Each number is 128 + 24 x the weight over its row's rms, rounded and kept within 0 to 255. Layers, rows and columns count from 0. The size above them is the row's rms in percent of the matrix's.

# layer 3 MLP up, 768x192, rms 0.0447, rows 425-477, columns 0-63
size [ 50  37  40  32 269  71  40  42  42 210  56  34  48  42  43  40  48  35  37  46  35  34  28  67  41  50  39  32  38 299  25  34  50  29  32  35  49 359  84 249  35 131  46 188  34  34  33  33  33 179  39  33  38]
[[135 131 121 126 164 118  82 144 128 160  83 147 163 109 139 194 158 132  86 145 176 177 173 123  95 146 123 162 124 123 108  91 156 110 101 165 102 124 102 116 115 126 142 136  92 152 110 101 123 125 101 121 143 121 141 163  99 136 130 144 119 170 149 177]
 [162 113 147 136 183  99  99 170 125 156 131 105 125 111 191 178 143 128  55 106 128 103 111 120  93 131 136 121 143  80 113 149 150 108 133  83 110 128 127 123 126 179 143 127 115 104 109  82 139 131 131  97 126 136 134 131 118 131 131 131 133 145 142 216]
 [114 144 155 118 121 145 138 148 134 106  79 150 106 124  97  72 120 129 184 109  86  89 138 147 165 112 140 136 117 107 182 119  76 151 158 159 109  94 139 137 109 148 121 131 138 135 173 151 120 124 124 148 142 122 124 126 127 115 122 143 112 110 100  34]
 [137 149 136 139 130 145 133 148 127 138 117 132 114 142  29 150 146 151 106 122 122 189 154 123 154 151 131 148 149 166 157  80 172 124 146 123 181 150 155 137 107  94  94 125 214 128 123 146 150  86 135  87 134 144 139 124 126 135 124 131 116 142 156 173]
 [145 145  99 174 175 147 121 156 124 127 140 168  96 123 122 183 151 133 107  81 127 124 122 148 110 115 164 148  84 122 123 129 100 129 134 152 156 149  86 156 136  97 113 129 114 149 164 122 133 168 121 126 130 106 152 133 144 135 139 192 123 132 142  90]
 [120 126 136 133 200 121 104 179 119 158 120 131 124 165 158 134 154 118 139 121 141 157 127 118  85 125 138 163 125  78 142  88 149 113 126 133 112 129 136 136 121 112 125 119 139 157 106 108 120 123 136 122 152 131 131 137 131  90 154 126 125 135 127 173]
 [104 103 172 120 159 101 110 149 132 137 126 155 175 143 147 184 176  98 136 137 148 124  98 109 123  94 148 152 129 105 105 123 138 102 126 148  77 138 117 117 129 130 134 134 153 153 134 131 149 154 147 140 149 136 129 114 100 109 144 145 111 145 130 144]
 [123 104 146 121 104 119 171 121 138 125 162 141 148 121  81 118 188 158  86 130 176 115  99 141 130 110 139 142 135 170 138  94 117 136 162  43 119 170 115 127 112 108 134 136 173 121 108 122 189 122 156 117 159 117 134  98 132 112 120 140 146 133 110 125]
 [140 114 128 131 189 119 100 152 127 150 105 131 131 133 173 116 139 115 105 141 119 131 131 112 141 153 126 139 127  76 149 122 139 131 135 106 118 157 141 137 104 128 121 113  73 128  80 106 169 115 124 107 142 125 135 130 129 129 150 117 112 153 124 170]
 [123 109 170 142 135 113 128 152  96 116 122 179 114 135 119  94 111 132 108 111 124 156 134 130 140 147 106 108 127 110 172  97 114 134 117 117  92 139 109 132 155 113 120 120 173 138 144 134 121 143  76  86 162 123 145 134 119 126 194 167 124 140 164 138]
 [116 130 147 123 159 117  59 166 121 161  86 159 101 103 177 155 171 119 100 132 132 143 138 144 102 128 151 144 138  83 130  94 136 107 136 134  58 129 129 119 128 114 137 138 154 155 141 118 157 101 124 114 157 153 137 152  89 105 123 119 115 171 124 151]
 [143 144 144  99 142 122  90 163 128 139 135 126  91  87 197 100 117 117 131 124 160 122 126 147 152 107 152 105 151 133 151 139  94 117 138  96  75 147 162 192 133 112 124 140 187 126 119 163 133 108 140 108 137 150 133 140 125 121 112 136 125 117 142 138]
 [132 116 173 126 148 109 133 140 134 141 173 123 146 109 184  85 150 104  98 137 110  65  76 119 135 119 119 122 128  82 128 134 138  78 126 109 103  92 117 137 122 120 143 128 167 125 118  89 154 170 135 139 135  93 134  97  96  87 131 134 118 122 111 212]
 [146 156 141 124 126 141 130 161 133  99 122 131 119  91  97 138  94 123  97 124  54  36 113 116 140 121 119  93 127 126 177 125 110 147 129 131 138 123 165 134 128 140 140 121 139 106 150 135 138 127 118 113 101 141 122 121 126 133  96 152 118 108 123  73]
 [116 141 158 121 163 156 115 138 132 144 103 134 115 157 121  92 106 130 120 137  84 135 139 134 173 125 146 139 136  81 177 106 114 146 123 150 114  99 145 143 139  86 112 126 141 142 143 187 131 115 118 123 140 110 116 135 140  90 131 171 109 119 137 108]
 [130 113 119 133 141 138 113 146 125 183 117 107  92 170 168  77 103 148 108 112 126 173 162 127 143 148 112 131 140  36 111 151 172 135 109 104 109 105 115 177 130 160 126 137  93 119 131 132 100 139 118 131 146 127 118 130 153 129 138 120 155 134 158 185]
 [174 133 166 122 161 114 137 141 128 122 145 117 109  84 197 171 166 130 157 125 111 116 119 170 140  96 159 144 110 140 145 131  97 156 137 141  76 127 125 159 146 144 125 127 186 115 131 136 160 109 159 118 176 108 150 125 111 113 137 110 152 131 113 146]
 [162 123 132 144 149  99 110 163 126 154 128 134 123 132 140 162 152 126  73 130 153 136 122 131 127 151 117 148 127  72 138 162 150 112 131 160  65  98 143 145 142 141 136 113 192 142 114 132 132 136 129 111 144  99 138 123 100  99 149 134 135 161 164 165]
 [114 112 123 150 107 125 115 114 138 125 161 124 126 129 127  56 139 126 106 113 150 169 126 135 111 143 132 145 146 103  70 138 138 109 129 117  94 117  97 118 150 176 121 141 124 123 116 102 113 118 122 136 142  77 128 142 128 119 135  97 131 163 139 170]
 [117 123  99 131  84 120 107 109 127 185 139 137 121 115 136  99 159 119 124 129 155 134 123 133 144  96 125 145 132 114 151 137 157  82 122 126 110 115 127 121 123 162 136 145 170 160 108 136 110 100  94  95 109 107 130 167  99 107 124 126 124 154 145 230]
 [119 132 143 116 149 108 121 104 130 142 183 142 149 124  67 167 174 115 121 127 184 161 105 124  92 125 134 142 128 209  88  87 118  99 136 141 116 108 111  68 191  71 128 137 163 161 137 123 114 105 152 137 119 135 136 127 122 132 129 128 112 141 161 153]
 [120 113 140 123 102 119 141 133 134  93 153 117 134 114 129  94 126 125  74 136 170  86 106 128  94 132 121 131 137 122 146 114 116 120 158 123  65 135 129 113 118  73 143 127 193 113 123 149 211 150 135 129 134 127 135  96 126 133 126 108 119 101 127 116]
 [108 132 119 114 142 135  92 109 143 150 116 155 125 127 144  62 149 126 120 118 145  88 100 151 143 135 148 153 146 112 104 123 105 123 117  78 120 154 104 134 118 143 126 126 139 142 124 152 131 121 111 113 170 134 126 168  89 100 117 146  75 181 139 110]
 [132 125 144  99 125 116  88 135 131 167 130 149 138  80 138 143 174 123 101 145 161 124 107 166 130  84 150 150 140 125 164 134 110 120 141 131  43  75 149 111 114 107 131 136 194 162 140 147 133  99 127 113 144 144 136 145  67  93 121 148 107 162 124 154]
 [152 115 179 113 191 112  81 176 130 168  75 128 146 107 146 172 168 128  73 141 115 160 130 121 104 130 146 137 136  60 198 149 136 118 139 140  47 132 117 143 107 142 138 146 162 122 122 110 176 165 129 144 153 144 145  98  96 122 142 116 117 123 146 139]
 [158 119 144 135 154 133 132 142 118 135 102 117  96 154 139 116 108 127 135 123  96 112 143 125 210 159 118 115 131  33 189 163 130 147 148 155  92 121 152 156  80 142 119 128 154 115 129 134 150 144 127 138 131 110 116  91 158 118 150 119 144 103 133 155]
 [123 145 115 131 158 113  80 150 119 108 116 137 154 101 102 228 154 115 107 115 134 191 117 136  98 137 154 138 135 187  95 108 129 127 135 171 109 179 122 108 173 158 136 129  87 130 123  78 106 130 135 118 114 169 140 149 119 147 115  91 133 144 135 133]
 [117 160 147 111 125 138  89 131 132 109  98 165 127 124  88 141 138 123 188 113 169 138 128 134 128  90 158 135 134 154 130 100 106 114 122 165 113 117 153  98 121 129 115 153 212 160 119 117  80  80 144 114 136 107 125 154 125 126 123 148  98 146 162  64]
 [134 138 166 143 181 101  98 162 125 146 102 136 132 116 212 141 118 104 149 117  73  99 127 114 159 138 126 129 111  47 128 155 125 122 138 189 101 109 150 143 125 172 152 124 103 132 120 109 123 169 106 129 109 114 133 137 105 129 141 151 115 134 114 130]
 [ 68  69 126  63 153  47 143  88 158 152 130 141 105 118 142 148 127 175 141 125 154 136 146 122 163 165 147 103 133 113  82 111 138 125 119 131 146 104 103  94  89 121 103 101 132 138  85 116 146 130 118 132 130 124 133 151 123 147 152 128 114 110 158 116]
 [151 129 174 118 132  93 133 118 133 129 129 125 177 148 146 176 138  93 142 125 131 146  88 141 137 162 139 103 134 103  79 167 126 122 143 156 126 123 131 140 182 146 157 106 173 129 130 140 131 169 124 124 107 104 121  89 107 117 113 138 107 107 168  73]
 [130 134 142 129 130 152 148 119 121 124  96 130 108 145 138  86 106 127 188 144 131 111 151 113 209 130 121 108 128  93 148 120 108 157 129 149  71 148 145 140  61 102 120 124  90 114 124 173 163 124 125 137 134 110 110 126 168 132 132 134 166 106 104 122]
 [113 135 137 133 158 110  91 152 124 154 122 145 120 130 192 127 150 110  90 123 159 162 111 128 101 137 146 154 139  95 112 122 162  91 105 140 129 129 128 136 141 120 130 120 135 153  95 116 108 120 128 115 121 128 134 174 106 108 138 136 124 154 145 192]
 [113 150  99 108 171 131 118 119 134 147 112  97  91 160  34  67 135 136 107 126 144 128 128 141  89 102 158 133 118 151 180 133 110 115 139  93 120 122 127 114 165 108 139 142 153 148 140 175  96 137 117 136 142 140 125 121 146 127 132 146 134 106 143 172]
 [130 137 121  92 141 113 111 137 141 147 117 153 123  98 154  98 156 116  90 140 176  60 102 152 155 100 136 133 126 169 105 136  98 138 128  89  80 119 120 126 129  69 127 128 189 156 154 163 160 112 117 136 154 117 139 125  95 117 121 177  95 153 121 172]
 [118 123 141 129 114 143  86 102 135 124 108 160 118 141 133  99  81 127 204 135  52  88 145 133 177 118 131 128 116  98 145 138 122 153 120 168 163 120 132 113 150 140 119 147 113 133 105 112 100 126 112 139 116 100 115 131 125 132 128 138 104 129 149  51]
 [118 109 111 126 114 111  90 101 127 156 104 125 151 103 117 108 160 123 111 123 190 168 158 117 124 126 124 150 124 133  75 130 154  72 111 126 110 131 101 129 103 137 118 140 125 150 119  74 141 131 116 127 145 110 139 145  96 132 127 114 118 168 128 189]
 [125  65 175 140 137 122 125 156  87 153 108  99 140  94 139 128  99 168 101 110 109 140  74  93 132 124 119 114 148 128 130 130  89  85 122 200 121 170 127 125 131 119 146  98 157 156 118 115 129  98  70 137 171 124 160 143 155 141 135 157  83 124 180 138]
 [103 111 154 107 159 142  79 151 120 189 128 149  94 153 146 113 173 129  59 135 158 176 127 148 119 165 115 138 115  69 132  79 161 114 118 105  77 105 147 146 104 122 129 158 146 145 151  96 127 143 123 140 148 126 134 123 139 117 149 125 132 146 164 175]
 [124 127 147 167 142 148 122 177 109 130  82 148 164 115 163 133 160 135  96 103 111 133  87 162 104 109 131 157 120 120 144 132 112 143 127 127 133 168 121 150 100 120 142 126 139 138 157 143 116 139 136 148 126 138 125 127 151 126 134 170 137 129 118 147]
 [112  97 159 124  87 130 159  91 142 140 155 141 167 108 127  80 167 127  98 130 139 131 103 133 169 119 123 133 110 127 115 123 112 116 125  73 111 121 124 124  94 157 121 126 168 124 157  98 140 161 136 128 164 111 127  99  90 122 133 121 108 143  92 193]
 [129 132 139 107 166 132  72 167  75  97 120 130 103 117 167 103 106 102 123 135 137 120 161 180 137 164 132 188 105 117 118  92 165 157 132 116 113 121 158 123 158 127 108 145 127 161 130 142 161 124 134 141 102 110 140 138  97 130 125 159 110 126 100 128]
 [146 129 138 132 143 135  90 152 131 111  83 125 124 119 160 124 132 110  99 143  74 159 151 121 130 121 174 141 158 103 190 136 117 149 130 191  45 113 128 125 121 151 117 124 152 138 137 181 172  83 107 108 135 132 137 165 111  84 128 121 116 130 116 145]
 [121 105 158  96 117  72  66 143 103 132 106 128 106 156 141 114 142 158 143  95 148 132 113 134 152 119 150  68 161 136 138  71 128 143 139 163 145 105  90  76 140  82 138 155 135 116 132 142 155 116 114 147 106 122 158 112 104  97 159 162 108 164 145 104]
 [158 115 145 136 160 105 108 168 130 119  91 112 156 124 121 174 157 132 178 113 126 154 153 131  69 131 146 149 123 114 106 113 146 151 159 163 126 141 122 107 171 146 130 133  70 136 112  92 147 124 133 120 111 118 136 127 133 148 133 116 123 143 132  88]
 [122 133 133 111 122  97 120 160 123 109 115 140 140  86 139 147 143  90  58 133 132  46  82 131 121 108 117 139 121  93 144 130 136  94 118 138 101 124 169 132  84  99 133 121 144 138 126 109 177 148 124 136 116 132 139 136  78 115 141 173 110 128  85 124]
 [103 138 169 102 183 124  79 176 120 152  89 129 100 141 125 195 137 134  87 124 132 161 101 111 130 133 140 124 141  92 123 135 128 146 120  65  93 140 159 151  52  71  97 115 130 117 131 123 175 133 157 101 172 182 137 115 109 120 124 124 121 116 129 142]
 [103 115 107 140 121 117 115 113 131 142  87 136 128 135  62  86 137 153 177 116 140 147 140 136 120 116 146 147 153 120 119 151 145  94 155 124 126 146 125 109 144 129 129 145 189 139 119 116 113 146 120 130 138 124 134 121 123 138 138 141 103 129 121 147]
 [115 116 116 104  87 114 127 108 131 103 172 116 160 112  78 159 170 118 150 102 154 129  96 161 128 107 139 124 108 162 125 119  99 139 168  67 116 169 110 108 136 137 136 157 130 124 156  87 150 134 144 142 137 157 124 133 136 138 110 117 148 108 102 112]
 [143 155 126 149 129 117 112 152 141 123 141 119 154 151 140 138 124 100 140 114  75 134  93 170 125  74 141 175  72 124 128 139 135 143 122 129 128 122 141 111  92 143 117 126 123 142 180 171 151 155 157 134 157 121 140 155 105 132  87 152  92 117  84 137]
 [127 134 129 125 123 147 122 129 131 127 125 127 121 117  85 105 121 109 107 120 110 102 138 126 179 134 124 131 126 146 175 123 101 115 165 163  88 108 132 136 104 124 120 137 170 141 148 126 170 153 136 146 146 128 136 111 123 120 139 142  92 106 103 156]
 [146 134 134  85 164 124 128 169 127 148  94 131 137 119 153 176 150 114 152 129 108  75 121 130 133  94 159 130 116 147 184 113  95 150 146 147 144 129 143 145 130 138 132 118 104 153 125 150 128 128 119 131 127 155 130 130 118 105 115 168 101 130 116 109]
 [135 130 107 132 125 142 140 133 123 109 114 114 100 116 149  19  77 116 111 132  70  46 148 121 142 130 114 100 112  97 173 143 111 129 135 137 111 135 120 146 114 131 150 129  99 103 145 147 167 141 101 146 100 116 119 125 152 132 123 121 131  97  98 120]]
# layer 3 MLP down (transposed), 768x192, rms 0.0234, rows 425-476, columns 0-63
size [ 39  32  33  32 181  65  37  38  32 252  44  34  42  35  39  34  44  36  32  41  31  30  28  61  38  40  31  35  35 263  30  32  40  29  31  35  39 339  83 207  35 148  42 206  33  34  30  32  33 173  31  32]
[[104 180 148 151  79 148 115 155 135 105 158 100  96 139  93 117 116 146 135 160  94 104  85 150 194 112 144 118 140 153 158 180 113 147 132  94 141 145 158 135 131  60 113 101 127 135 142 141 130 150  88 145 127 102 104  83 130 159 148 139 124  79 114 107]
 [120 148 119 163 130 152 119  92 148  60  93 133  81 160 126 102  91 134 130  64 132 141 211 106 156 149 163 122 114 163 141 109 138 116 160 121 153 164 124 135 105 138 118 122 131 125 136 135 152 130 115 139 124 148 122 136 104 149 109  98 120 116  85  98]
 [146  90  68 105 142 112 148 127 120 158 143 100 128 117 146 131 160 153 147  74 128 118  93 114 111 139  76 127 119 120  97 108 125 154 109 140 117  97 127 177 165 203 144 167 137 144 101 133 144 114 124 100 134 107 151  95 159 118 117 124 149 119 178 145]
 [ 68 179 141 140 123 106 123 152 166 133 131 124 112 102 127 102 126  94 136 109 125 157 108 139 123  86 164 146 103 111 135 138 108 123 130 179 121 123 114 122 163 138 178 131 134 150  94 112 126 144 149 171  88 154 128 136  99 161 130 130 142 109  94 106]
 [111  94 111 131  95  70 126 106 133 141 119  96 155  93 158 120 122 165 131  82 123 102  98 113 126 154 132  85 124 137 115 150 148 113 140 139  90 119 150 109 134 100 112  99 131  91 122 122 139 120 179 126 148  75 110 108 129 160 101 121 102 165 148 112]
 [156 104 133 121 105 146 117  66 136 115 140  94 141  86 150 100 112 133 139  78  97 145 123 166 160 143 118  91  84 134 116 129 127 164 134 122 149 139 121 152 121 134 157 150 119 108 156 125 132 153 114 147  76 137  80 114 121 158 106 113 130 106 148 112]
 [155 106 125 125 138 170 101  93 105 120 117 106 150 149 148 121  97 169 110  95 117 126 122 150 161 147 123 110 125 153 104 171 124 176 125 128 147 130 122 135 119 122 120 138 104  82 173 131 116 108  81 103  99 117  81 120 151 122 148 136 105 129 192 114]
 [138 166 100 152 166 133  81 127  92 145  98  92 140  90 165 148  74 127 135 126 114 147 184 126 139 122 114 108 128 121 118 153 120  90 131 152 116  83 153 145 131 115 163 132 132 160 117 147 130 143 100 140  85 129 152 124 130 117 126 158 101 163 135 144]
 [111 164 156 114 144 130 136  84 110  75  92 118 139 115 140 114 128 150 144 129 108 167 137 180 124 122 147 101 107 172 127 105 138 100 138 110 129 135 126 127 143  88 146  96 133 136 213 111 131 150 123 153 124 136  89  84 106 113 106 119 104 116 134 117]
 [137 151 112 106 148 127 180  93 130 162 144 101 138  76 113 134 119 116 157 123  94  96 135 132 111  95 136 119 124 180 118 166 164 120 141 142 112 104 164 135 124 165 145  67  99 111  95 159 156  93 140 148 141 126  98 123 172 133  96 106 119 129 100 104]
 [150 116 119 118 134 147 146 117 121 115  92 139 119 127 129 117 126 130 168  66 109 145 131 108 191 172 105  90 128 139 139 158 104  88 138 120 159 116 129 111 162 110 133 137 101  88 147 146 128 152  88 104  93 127 146 124 137 174 138 129 103  92 145 103]
 [138 134  97 138 157 115 141 140 135 101 117 123 182 151  80 146 128 130 154  71 131 165 124  90 111 122 125 136  94 111 129 110 150  82 144 138 127 124 117 111 154 132  80 120 118 123 122 127 148 170 154 105 158 139 116 106 149 107 100 128 148  76  83 118]
 [137 109 128 110 147 147 104  95 115  89 109 148 150 136 120 110 104 152 117 136 145 133 158 158 135 156 138 111 141 165 119 142 137 165 125 124 115 166 151 123 112 103 131 115 100 119 153 141 135  91  88 127 115 140 114 157 127 153 127 112 113 159 142 140]
 [106 137 116 134 162  95 150 109 146 124 118 153 122 160 125 138 181 149 151 111 145 143 140 133 104 154 128 163 136 132 108  90 111 107 112 106  99 124  93 168 141 166 128 167 145 166 118 134 121 119 151 117 199 125 151 126 147  94 117 109 145 127 144 136]
 [126 143 112 144 136 106 147 133 162 139 126 103 136 103 135 108 165 134 134 120 133 156  87 131 153 144  93 120 112 104 104 133 127 185 127 142 122 108 116 157 132 188 156 162 156 125 107  91 130 128 113 133 134  97 127 129 135 131 118 127 170 115 143 117]
 [112 174 124 132  91 120  93 116 148 130 165 127 100 111 136 121 108 134 123 124 113 129  85 103 117 137 155 131 137 121 119 138 127 142 127 136 153 150 114  78 120 172 128 152 146 132 130 102 153 114 118 148  94 151 153 156 104 166 120 147 145  98  85  91]
 [117  98  95  95 130 116 100  86 119 120 138 116 144 146 103  78 129 122  97 110 106 113 169 111 109 127 129 104 115 105 102 119 195  96 191 118 138 141 140 105 127  90 116 116  75  92 140 145 133 156  84 146 124 121 156 134 103 120 110 132 136 130 123  98]
 [123 146 160 116 145 149  82  89 139 109  86 163 162 138 121 102 122 146 138 119 121 118 112 145 154 122 144  98 143 144  88 138 122 176 122  95 152 137 117 139 105  84 128 140 120 120 151 130 165 108  94 136  83 111  79 123 124 171 148 119 115 152 115 109]
 [160 118 156  90 120 114 150 109  80 122 134 141 127 117 128 139 106 117 117 122 127 114 112 114 155 152 115  81 153 127 164 122 125 128 130 124 154 143 142 101 116 141 164 103 136 107 166 134 109 108 114  95  93 139 132 133 118 119 132 118  98 106 143  98]
 [163 148 180 127 131 142 136 158 149 110 117 147 161 137 147 140 115 116 153  68 111 151 125 124 144 179  87  88 137 120 128 125  87 156 111 126 148 146 141 126 148 130 139 100 106  96 149 136 130 149 104 134 108 140 160 114 135 133 135 108 122  92 126 124]
 [130  86 167 139 127 149 110 118 103 112 128 108 157 135 152 114 120 125  82 120 126 103 113 128 176 116 155 130 130 114 103 142 123 137 130 127 149 103 117 126 105  99 103 140  84  60 111 116 111  96 110 102 101 133  67 122 133 132 144 145 109 137 128 119]
 [106 137 124 120 142 131 115 115  79 140 100 157 123 103 107 177 111 145 129 127 123 121 138 151 129 102 114  96 126 140 112 150 147 106 106 127 103 129 131 129 105 106 135 100 111 154 163  99 100 113  90 111 120 147 102 100 124 122 130 124 115 175 145 148]
 [160 160 138 133 137 124 132 125  80 105 106 105 162 118 122 139 120 143 136  68  78 143 100 139 158 175  96  60 167 116 128 139 120 135 110 117 141 137 151 147 126 151 148 106 119 125 165 142 161 149  87  91 129 105 122  73 171 106 118 133 144 121 176 133]
 [149 168 143 140 135 131 129 128 146  98  99 111 182 159 120 118 102 150 122  86 119 143 154 120 158 174  78  95 146 126 113 129 158 127 107  97 156 156 128 159 145  99 121 139  74 126 121 147 152 135  84 143  93 121 135 102 176 159 117 118 135 100 161 114]
 [100 144 100 138 114 148  95  73 140  93 149 132 121 157 102 116 110 121 134 105 144 119 136 106 131 107 148 118 112 184  95 124 128 110 145 111 152 138 120 127 126  89 103 139 117 133 134 126 138  95 119 123 121 135 120 172 129 190 152 136  93 135  84  99]
 [ 74 138  94 137 143 133 114 108 175 124 116 125 127 103 133 126 150 142 139 135 143 116 141 125  81  94 148 151 115 172  81 115 134 156 142 124 123  99  92 110 127 164 145 144 148 156 119  96 144  99 123 150 124 131 104 148  95 151 114 156 120 144  87 121]
 [151 104 124 130  83 130 155 141 117 121 143 120 129 159 127 158 119 142 122  93 113 114 140 116 156 108 125 147 117 126 164 108 118 100 134 104 143 136 115 121 143 111 106 121 122 144 123 154 132 141 156 111 128 145 135  82 129 106 119 126 103  92 135 133]
 [139 104 120 142 139 141 158 153 138 148 150  94 173 155 124 147 135 106 131  65 127 149 113 102 125 141 134 152  98  79 118 148 126 123 140 117 138  89 124 158 140 157 120 155 131 107 107 148 141 137 152 119 138 113  96 121 152  94 131 158 148  65 126 133]
 [141 120 110  99 134 170 165 107 163 116 117 162 113 163 123 119 161 158 131 114 140 101 126 179 134 150 110 135 129 176 118 132 114 183 112  79 135 145 122 146 135 145 125 145 128 124 179 128 127 102 107 117 154 110 111  99 160 138 139  92 149 103 161 133]
 [174  78 168 164 102 114 135 101 172 137 135 112 103  87  73 116  85 156 113 137  69  83 119 114 106 173 149  92 174 147 101  93 129 107 115 126 133  90 160 112 148 122 110 108 139 166 113 131 130  71 100 114 175 135 110 128 157 120 136  84  84 148 157 128]
 [157 102 117 130 150 154 131  96 152 112 110 131 168 169 160  94 157 122 122 113 156  89  93 126 154 130 131 117 122 149  90 116 100 166 120 146 105 121  93 142 127 141 100 162 105  89 128 123  97  77 125  99 120 110  52 148 141 126 132 113 131 140 100 143]
 [105 155  89 154 130 125 138 177 157 167 130 103 109  80 109 171 142 140 162 137  93 119 150 143 108 127 116 165  97 112 116 127 135 120 134 152 115 100 141 119 148 195 157 121 170 173 112 103 125 171 124 143 173 121 147  90 116 100 102 149 125 116 151 149]
 [171 137 158 134 110 176 133  97 122  78 107 108 147 113 103  93 116 133 148  71  98 166 121 158 167 157 123 102  99 117 149 132 127 153 138 131 166 144 152 125 119 110 121 119 128  78 180 134 159 170 104 149 130 132  86  85 132 148 131 105 127  80 116 118]
 [ 99 119 122 140  84 155 131  94 131 162 148 138  96 110 147 105 127 117 124  85  95 168 127 108 115 168  90 119 124 106  90 116 169 166 111 123 150 121 119 127  83 143 102 125 142 109  89 101 131 116 104  99 102 127 130 148 118 146 115 131 160 124 121 133]
 [149 142 163 133 160 135 125  78  95 117 100  98 147 133 130 122 111 155 170 128  74 151 128 129 153 192  95  87 139  88 123 115 168 151 119 115 135 138 172 147 127 116 140 103  80  97 125 134 149 165  92  84 137  80 106  99 151 106 116 132 124 157 184 107]
 [125  98 102 124 119 127 176 119 133 157 127 129 143 155 119 133 172 117 106 137 155 149  96 129  96 134 146 154 117 122 136 121 139 136 142 104 140  70 107 113 124 130 120 154 151 125 136 139 153 104 156 119 161 111 131 162 143 110 130 145 137  88 137 143]
 [133 133 144 116  76 146 116 155 118 114 137 132 104 137 112 152  71 125 103 158 104 114  95 133 141 145 140 127 152 134 179 162 115 155 140 148 132 147 170  81 133  54 139  76  99 105 128 169 122 131 124 108  90 142 139 121 112 153 149 135 105  87 134  83]
 [152 124 177 138 139 150 154 107 135 132 178  87 149  89 115 111  75 157 111 104 125 115 113  63 147 113 119  68 134 152  95  89 123  92 120 152 120 118 177 136 129 117 154 116 138 180  94 139  98 100  89 123 173 129 122 130 171 147 125  93 126 122 180 158]
 [147 143 107 143 109 135 150 100 142 115 112 105 149  97 132 152 107 130 159 116  87 129 124 133 104  98 154 160 127 160 137 162 133 148 115 170 118 136 118 116 155 175 155  97 136 125  92 161 109 108 141 130  86 147 142 135 108 164 106 163 109 139  93 115]
 [138 156  67 125 124 112 145 104 142 115 133 120 122 141 159 132 154 107 156  90 121  99 154 138 154 109 111 163 109 131 109 151 152 145 146 134 156 127 106 135 147 165 155 144 134 101 116 103 112 137 162 112  89 120 181 108 123 115 115 126 140 103 119 101]
 [129 136 106 111 138 120 115 147 105 149 143 138 130 126 160 152  91 140 122 163 134 106 159 157 127 146 115  88 170 165 136 177 113 149 121 146 110 159 162 154 131  97 162 121  96 131 145 175  92  87 107 137  67 133 135 124 137 159 147 127 129 172 182 124]
 [155 162 105 141  82 120 144  83 117 117 138 107 170 151 134 140 127 137 136 107 131 148  99 110 155 146 106 128 105 141 142  92 130 104 139 121 133 125 115 113 130 137 125 157 150 100 150 125  89 117 114  88 140 130 167 137 127 139 150 105 112 121 120  92]
 [137 134 146 128 127  82 145 107 147 116 118 129 156 125 118 115 154 137 143 117 173 137  93 112 150 155  68  87 130 117 109 104 116 124 164  96 169 165  99 109 128 127 156 168  97  95 157 106 147 137 105 129 116 123 168  94 162 171 125 107 112 105 142 100]
 [148 115  96 145 149  77 150 127 161  99 131 150 133 184 138 172 104 141 125  68  85 108 129 133 114 143 146  99 104 119 132 116  89 178 118 121 134 150 133  80 166 106 159 134 140 120 108  85  98 167 152 115  97 102 160 107 138 170 146 133  99 122 118  73]
 [151 124 100 125 101 136 145  83 126 106 129 108  82 120 141 111 115 120 131 109 122 129 135 112 134 110 162 155  84 132 119  90 131  89 136 122 131 130 118 142 123 130 150 151 145 110 136 130 144 141 132 117 145 121 142 138 116 106 131 143 111  87 127 108]
 [147 136 145 108 148 158 119 103 125 114  86 117 127 116 116 108 118 147 151 111 121 155 173 172 135 150 113  98 116 146 166 130 151 166 120 101 123 185 157 158 137 106 134 114 115 150 146 154 137 132 100 131 143 116  92  89 129 135 137  93 114 180 164 135]
 [115 169  91 162 121 145 120  77 154  98  96 109 152 129 100 104 111 151 157 121 117 198 155 127 112 129 147 152  97 149 149 122 173 106 177 174 128 167 111  90 121 104 136 117 115 145 115 139 156 156 137 136  99 138 118 139 120 135 111 154 118 104  91  98]
 [125 107 101 104 101 157 106 147 130 155 166 151 120 126 172 154 112 103  95 115 130 122 103 127 151 141 115 104 139 146 110 118 109 125 103 130 144  86 101 115 116 164 142 141 115  78 114 113 110  82 125  98  63 121 131 128 128 145 145 127 161 138 136 136]
 [162  93 111 140 134 143 129 138  97 127 127 111 144 126 157 151 101 121 125  94 135 123 189  79 127 127 105 112 131 128 167 107 149  98 144 153 106 128 159 136 166 136 107  78 117 142 113 165 147 142 121  96 121 136 154 108 111  82 118 126  97 129 123 148]
 [136 119  91 129 111 121 117 137 128 164 140 120 135  99 114 125 146 119 141 132 168 172 138  77 125 168 120  81 138 121  96 113 155 126 155 115 125 134 124 138 164 143 152 125 121 120  88  95 140  97 107 154 136 123 110 131 150 133 140 109 159 117 182 122]
 [ 96 130 120 114 126  79 133 151 123 143 153 163 127 127 115 113 139 138 172 116 134 119  86 132 109 101 105 114 144 145 122 131 150 165  99 129 113 137 135 116 139 140 132 113 124 166 135 127 124 127 133  93 131 133 148 119 163 137 116 150 148 147 165 131]
 [136 149 130 155 147 146 110 104 158  85 107  90 137 146 117  91 146 167 146 103 116 154 114 141 146 147 108 128 119 130  73  77 143 153 104 117 129 150 133 169 143 117 101 141 104 110 127 118 158 180 122 123 177 110 139 104 142 101 100 130 146 107 129 133]]